Part of a small language model's weights: 3 heads of 32, rotary positions.
Each number is 128 + 32 x the weight over its row's rms, rounded and kept within 0 to 255. Layers, rows and columns count from 0. Numbers have three digits each. The size before them is the row's rms in percent of the matrix's.

# layer 8 attention query, 96x96, rms 0.128, rows 0-31, columns 0-95
076:155122127138168181089074124132225155103135168150123110176170137151156037120173092101109154142101141111110084168150075117154120138175098189136100118156182183150100147147112114152113149119124062081145135117128165147156122130098150124192060091131135110123086115137138171123146152152166121140
089:095137061102222149129053148115100162174173148090168110099144136179125128137153126115162141109136197129147078130121110136137149116110111074093067139138090132149134158166126120139120124164056094110126175132150107111128118128112131159111138131101192084158151107107196162077100060143169144131
080:145115120130111191117093170113133147115160110135225069143180123149128071141099115129142151145081176109127064190142150120122185134123101102107155135164060111080094103156133083112135178136093131139136071152120150138112129158158169108136113158146151110085119105153091109089048061145130150108
102:114095119133166193127124127093093179022130096113132120138179101173136110082186117091075129097136100176135077177142143121140146182140144140150111119157133115164076134170109163129132131134109074117130112182109106143149064183195147092157138167133116132139171149162123102097138090159183141132
083:077123131112105155117143135180134114149151236116138125095128110159102082063130172114175125109093146107183092078075125121159148158129119117132150124075161135105148099146159136139096201173123113109156081084168165165159072103093127117133110079164080132102094140080148144105150102128096078097
095:176078092099133122077091191091093133146125145037178119116129087159092159138136140129053176128112153202190085145156130143167110099151127086163088155119154152105152136084136086150191110133053113107110120126118161143116145133096117142154132064151103132116142125121141077121103092133088132150
097:108104126122094120084107140156163133168129158173093058120108102150101116201131155139101155120122160179153143126140119204137169110209140096111118103151112121129087172121151090119165148160149100125118081090108121168138077158119063097194098081165054124110115131153116115069152071140104127146
102:136130090055129094124143082100082078107128144145155140142082098142109133104070165119093132076080170106112099137117148157107120161161133094149132164094133090072143133080162164060139107062101099123126084152093135130102129171143173083117093127084142140096144100114050112058131082168117167135
092:115170136182165164176158169133127224113115163100146127119104134168121122142134104077136183099122140142149060097169138130188171121128119105143093115126114095092133157046114157205156134162138094144095151182072108146175121152156100117139136116137076129130164192153107138169117107143093125093
091:163170156145128142146111054106116098184111071150172140083122125170182155158119143147110111124095086144155142160088206110096163084159125089126123138157134168154192148144139210182130113123107144162125132134149156157138164166082085106118157098145169073117171179123087122134127115097130164079
103:123096165119093100098169118128149145105107029091178160108105117090098179066071082076183122103090120137141135142112071172124145155118134112066145153102127150156121132200096165139133119191132137120108148169114124180128156137164070057140103090131132155133131117125181126114128171140162137125
091:086138155162091155105086100081074109126164152133065103114139124124064109151171112096158094111124120097101129167103105105242070109129144138144149103196111131082087156152104134083104105119209095126130124110151083142126204152149133102146111132134151137118168097134128138143102188116134114083
098:172134043134119108146170096137070176136174106090072139121140105122135132181153150139081151181138146098100137116138064096151139107127160117149113165140123166121065144135117150125180113115183091097141115082118142120166151108090149059153170129097155080102140121122146116077159223142133160170
101:147112113129104131125089145086162143131137116152126090173145130107061126141123189144135132043120124109170165143128072097147067157168125053134182158191112107102124056164121110153124182121089188128104102189101130137127146123054104125191163139126104170117172138135124116139092091110111145152
093:122146111135102148157074119116149117213116147100108161100134087102104089148097152136120053100111143144162066125128103131119101148088167119133077111138108159100116130136236096153115175129149120116103141183177115119186126128132134123160113186098088155102138070051166116151107157090104129174
106:098121136148145133176132095123152151144125151151135122106155159198162150142157082152170112160155089128113110133077168088110129180132137150054150161152073149119127142162127168181077085155166116124158039093176104142173162091158134188176136085133150112138088099150123163143100085196119132142
080:110134103199156180159061146111149165128083120148168129114140149174109133098175048126067134168127160135134072153117114075144131156108114121104160127128068131127197164107106131161164151089111101164124119137108104157133170164093141118118055192167158135163101157158144109153081134068142111137
077:139121190124138068123099126107094109157082129121147145093128144179140228103149165124171181136171138108129084095089134147081125104064169121130136134085145121196184137134116102160134170131180150077142142160117098130086137091098179150139125156071186081115147125103104127178138139157151105090
099:136174115095118154154063077157095107112134179113201119066070123120133174111179137153111128140105159107134133094153178153152151087157152111113127083102083133157105184146166020129152113104156187159109114146163196148093163118122147115163109158119170165127181143119144152152111114123144133126
088:138137139106095138111113075152149049182108147177140122121084135099142109122156155135122076167144104075136200074107135106173116176176086115135141088170100187111132107116143111124118198145089191187148123154111149116131105124100057040186143135137130131142160112147156111121107122157107115106
095:108140068124128142125179153118156099101124145106167104103148153191088169130163081124104192110120153205148016119116105141082160138151114108136095116133127152134175129055128183133133111138136107122178141130158110124142105113136159117140136115064159107125160130081172136075139155214157159127
093:114180086178144112133089122119150141132125186163094172143074103060119103151149167144125157116173187127099080108171177161161120089121159123103136114111107086139117174156142111111154122127121114105151115055108127137123160142245153146140122144152162149131140145110146162103097088139186073193
097:138115144111134130131153141149113092091148118125116130116148149135079124154136087141150135101169188151099180158111095159095168137193117117108078158237072096172127137090116115140169079165126086122117202115149149169132156159124122085140143134058093103206124165098174171106126090139136125157
102:100127146138105132168072143193158115155146118123086108165067169012117133093135169148123118129127130127107166090103155079165150119124109142095128123129154134100118107185104081088129182140077051099155105122156116128101109090128114167105122118133091183098093131078170181184111107125150152106
100:099133086148136137102125109129058212127132063067095154148148126112103102113132132148136096174102119067125172132120119103165112143210172095104107105168087126111103109163106087156088138146056176165129140133155117110121085087101168094147142058189129128134155150119131152160129120106107058133
094:123148135152073139135201112101104098154139203144164140155127075097150136117114116135101161145054108096117148080128130128072135135182106139140142075166094128125060166154092106108145107084147207083140172110135077153088098110114151128135162103160133125101130154102147109042074101174133134118
105:148095165109152143085148148127075118155114127139131151116164158112132149108099180127203098129151118165118150099102120123097137126116097112110182127127157131117173168063115122189216126119105096190069146055086142162138177119067156121160084146193097111091114108129166158091151122121177098139
093:130083137091135115083142131070077143123166132133117179155121211083146137162139199115139133108186116098162116113099119136134104122127097171145164136169207099119123126134114132160131146083115154159124181117088073193082178149099102114140127121098123016140162153114124161123102107151105155140
105:108176119183137169092087123123092119146084126101116163201073110119182119193086084098157117086145112140080197102116099109108063106124148127079140137112120098053115115167131119097085160159133143129078134138142141102121136161117115039136169148104127179100174122127139099118115165121109094161
102:089113193169142132137160096110117107103139174122116098117173084090140084138093165103130180144129080103131091088146159120152167215126115148099138135147159131100124086117185098111154188105127147109140091107186130170147129135080138149110108197141087076095125130142106119146196075061092143093
088:152112118116149205124159129185105113140147158100181110156128175096106100112157101130114117103112152208120163090101123124167163139093132059174105142125137101069138123131211170099095159196085159127141154131136143124138136120101144113165124054119139099175183113110183154167143097164086158135
101:168138151179112128068084175134110121101093145076146108145093152107144144078179165120118123134152131045120072201173167179128148143132181162102189131126098136103116168102171197158118132139133147112179106130115115158076105156125174122153180141159159151147191105137137110109100117162093103137
# layer 8 attention key, 96x96, rms 0.13, rows 0-31, columns 0-95
084:117122110095151101123104170077112136040185108134140131175094093154119163132202105098072140150115089149126077133101178137103156152122097131174123101088141165118162178173122160114106120152093111150149108202172156139158148093142179097096161117127113114091074106158067121150160167159090095131
080:175159095113095089214102119188135090169110155067112123069138146083162048060146103160115127061117122157160104137118144140123083142126129135129095107190132126118064141098149128139104128153116148082105126116109113119134182200119115164165113169139120133126107146154157133097159148142059142088
090:180134075138082113133152126160104087168095156111062160121154153086165090077135049094141160155138100168098140078086078102124136138149170151111127179152122126124099111110135152107061177137152071107179117114109107156111124155127149134167112138091093147087087056158154167113150183155123160135
108:164141176121181109130132106109079144114157150152082144185193094121161134137106175109187152164132155127100135152125094118098140131108104142155105078134143083057099134105136141110125164121142162024104128083144077134118192148124172157167133179162129143142060086180130120124085178150135152127
096:152138114043147141131175110158094149139094095142176074113022175153055119102153118193125128076154089111127119109115150113144128145157114069105120101105085125135116135134175131142147131138093115084091119118080085154158139141138100142202128167168145124117155137161107154130122124118057188111
100:174125161161148182142157120168196112161147131098161095121092140113101165088103113185091133103067146177119110112122155144125127162197124103139148128151077151165100124198145117130169069173174100115132105099120139130154134161219093184149118090150085152111121114171164081157144152164110113138
096:146164089154106145116144144124093180185103115120148107108112155147113170115118149171135168114107072144156058139137130196130168165129170144111130051100171148162106151114102134106117126136165153090152064163133135119081075209136066156097129155194107120077157105108155112132166137150110175088
102:136154148138147145168142080090073144155153129151167069168106114135153141097081111110126127114132147163107130114142182082141108119113103120077153147064138176162089062153140179133166169095117099188162171155127138124054177155127101133072089128093171194126137131148091112112063180146148134136
096:182054176080104160173193132183157130129057165111126090130069130151098114162112110158134161132161148171106067145098100179087114147139128061114157177099146152135094115091116174168114099094065133122098188139141123152108129117145115105180087137145136106148123081140123151098162135153149150142
095:156107084166111135125116104126138059140138112132155143095086152124109138127135122095115185134161155176124136114145141175094156132123125150128116064112204110092134115134108158151187127111061100178134148206088211169162147069114198097097193158116123146095106096087161117101106105130131094144
097:122132142163121185122140108085150103106101074158156134185157143175162133071145079130086187068133183111140143103112101142138174101138148186136159147118164181101136109104111166096107080140105133134156134115169156139148124046126073057087196142145082101101107109107156117140132184141131151111
097:077145136140167112116114106105110132180073153104100102114177185151120130169121118139137076091165107161136103148112124116143154100141170150200179143135121157141137174070069167062075087139121081128163153211179127114133119129111120209141127098148114097135153151106073080158129125106107102098
097:169173168078166129160131102101120129082165183148109108149153137108086147222159103062094146103107134096114126111104157087097154162130092056142101108123127127118124137098126158095119100157132155102127027161204147135119165167127171101120154130117169077107128085103130108105106121160107164099
100:101195160117124126076105108103096162131151078141174014113110136141150147138069197156147140098067108157144106142146121138096165162118116100122133095182106155153122104133131101108115160126064147130192168185115143117143122152174134149119164101124109127146091134118149131136128091051106197111
087:137191191087159091182118153075103195148062193149127151116182088104119131109131141139155123118084092119116143168101153159135131132135114082119138091174110185129079101139191208132165108118095125152137121153137112136178112128105146105132153106144140127126209133147112165145138132076172123185
098:096111106114088133094128158071125122173135171128146181124112147135110144067139123125149125140137131113170175115129119056081102160139145096181117157126158065097077206134112189164080098104145105111142113047135098099114078081118118212119135095128153153145128113122132129110191108183146154153
083:150131089107109147036145132136188173104118151143125139154101118092157119108114178123093098103188205096137143151081124111123112124122184118094134111151147048158062116117142135115097103147156083088148152144111178128146071108172127168156093146187098105131083152082167122072155149135104132094
079:132108108120123096117084137162164121150161146092128143091088122168119105104120161161077079093110086125133187137128169131161095115194178155089112102119146097154066125162120107097123159095214154123114139095076097143168128117050133066163122089152106091124202119097118149163128146110079149170
083:190138091166157124164084080191169105187138175128151130077121146098124145161104062143085130065170157132143174100157136153170117132194139077085148153086106154182084106117181139093106104169125160128159104124163152168145150092106117188145150133128144140127159113105150122080134095093156101135
090:200126097097124134159107083102091108138090194148157105111137163112100131103125122140135211121132136168092128116159137136142159096201127137116114065072132128142114072114127208128120173124167126153131126165182112153158111156125178109116122201111170109087065086167122122150080111178107137110
088:096144137131134161144135144115153149095111121066112096139122127171149101069099063130129103130150058124129136191105061091091124154155097162087113174164119094092153170183151127100096100156153134053127133089135096081162143085101108175166159107185087101085132165090171126149136183139122148104
108:109101111141147118121068176096125102150095131115159113146119120051116165112097188126156076121141165056119159070133187087142106146178143073114162215104062122123148107104129069167167174116126154130175110125167097132163150136119146155158129119124083108139131165123097114134096114083116070152
089:074144172108150126099089184170149109109141089116034146140110134149194174166099174128142067175115185168170153117106107148107111117090161148132137156178159152129136127121153106097068095111120155079137112111099141108120117139125135112150083129151113104173079125163198080163152166095123119184
105:086065139095127087129134150105057092165085122128135127058123090114152044113139133144101085129159142094128097119130121114132100133130090096115136167137103144105078181106118144143172137087095123101137077052127148059170114122152112092126092090051141139121179172154087164100117096157116091155
088:134204164136119143108151065110114187091120139110150104188108165145169139122089119138095192106161138061138135123103132139106104130110184121131125129120088186080168107077085128132117185119088129170147154183116103113150111116164145140133118219168165171139128158088093102122105058126138089126
101:117179128123075092119074105062068132082160112127127091106126078110141154188120170077167103148136158087161127142139095085082136095072141174133119075128154088176159100147111075124179141164136096142112141120145093108131106085122139116049117124136146214117144116101126126135136081153182142113
101:105102116158169169084085137120136093123176133108173164103100147108071112177179133143087127150086140112178147116091073108139157119108105124169105108107077181083164144117151093128157140106161172159059149158160075127100116096115107069122156125134111071138091150158154223111144092116082132131
089:143111132182130131032077146124163153123162127115128098160088144162118151180119132115107146102111149155125132151038086158202129155124159124111110154102121080084110142131188157095072099114129088117140155148177135140112075112119121114115095138112066077105172101151146141104096079089135206131
094:164116091107103147176126106122159143148132140097103118128128152154097097071114087144157139116119080117143131126108113129110100125104135093111185137089123138143163125164131091125079130116168105173188067227148134155198128075130093148207112136076136117154185146117065138069116189092153157133
101:070167134141081068097076168122143171119113142127133115052166156123115094160127127119147103148070134096125173122141100128186098102053137141079161120105116134136103132095104110103110111122121155135020086112089092109137190101117150106186116110127163135141102115136033117130131088136156128123
083:162185134175125032140133137140160149068095194146124147139143093157127057108088132115180127177142112132117132139156126150132144134120160144164151155124101150068123108121194099114119157149080144071107134108146128128162145077179135149148161151108106111101106162135112146104141190194088208149
086:107115122132130142141087139158124139127137107127166156149108143082138167109180105118104118189065135111074123107132073168128190164094164193129097146051101138166172123098218201125081141179126135136178159134173138146142121104189150153146127102128181151149141123108105097128114091112167104088
# layer 8 attention value, 96x96, rms 0.133, rows 0-1, columns 0-95
085:145009111171063079071101118076151173102151118116093158148131099131094102074119117124145132167113140153129130138181150170152135141139099131192086150102134117066120173125135113121131121109153134119114126118112127123126124129144157114136129098149118189059072145081063145092102088188135100087
083:125146112087148118098141130149107147124092151160122126124138114121148125111079136123172159136114196095105120113105138186122141162066213146144162125111145084137120164078119107123161164086097071097182083187149105134182137163202217153149076188135126146130131091104130112104184111134151154106
# layer 8 attention output (transposed), 96x96, rms 0.174, rows 0-1, columns 0-95
094:130144098134177097147133154132126161153090140110168144143136126124175136165163100085124131131137098137115121198117104171162122103079129114155125092169174173157127081131127154195104090099172148120107167126136129118126114081130119130098156128251174134237115112116155145122064149123081137158
093:122115128102072094142178109150180110152127113156174088152125157122134055105140127088132145121089114122136093148132087110053167084165150121103115099129104157123144172199101144205114134161147088091176120125088065138133129101152106125163114076229131137134155115077142131076100120144152097145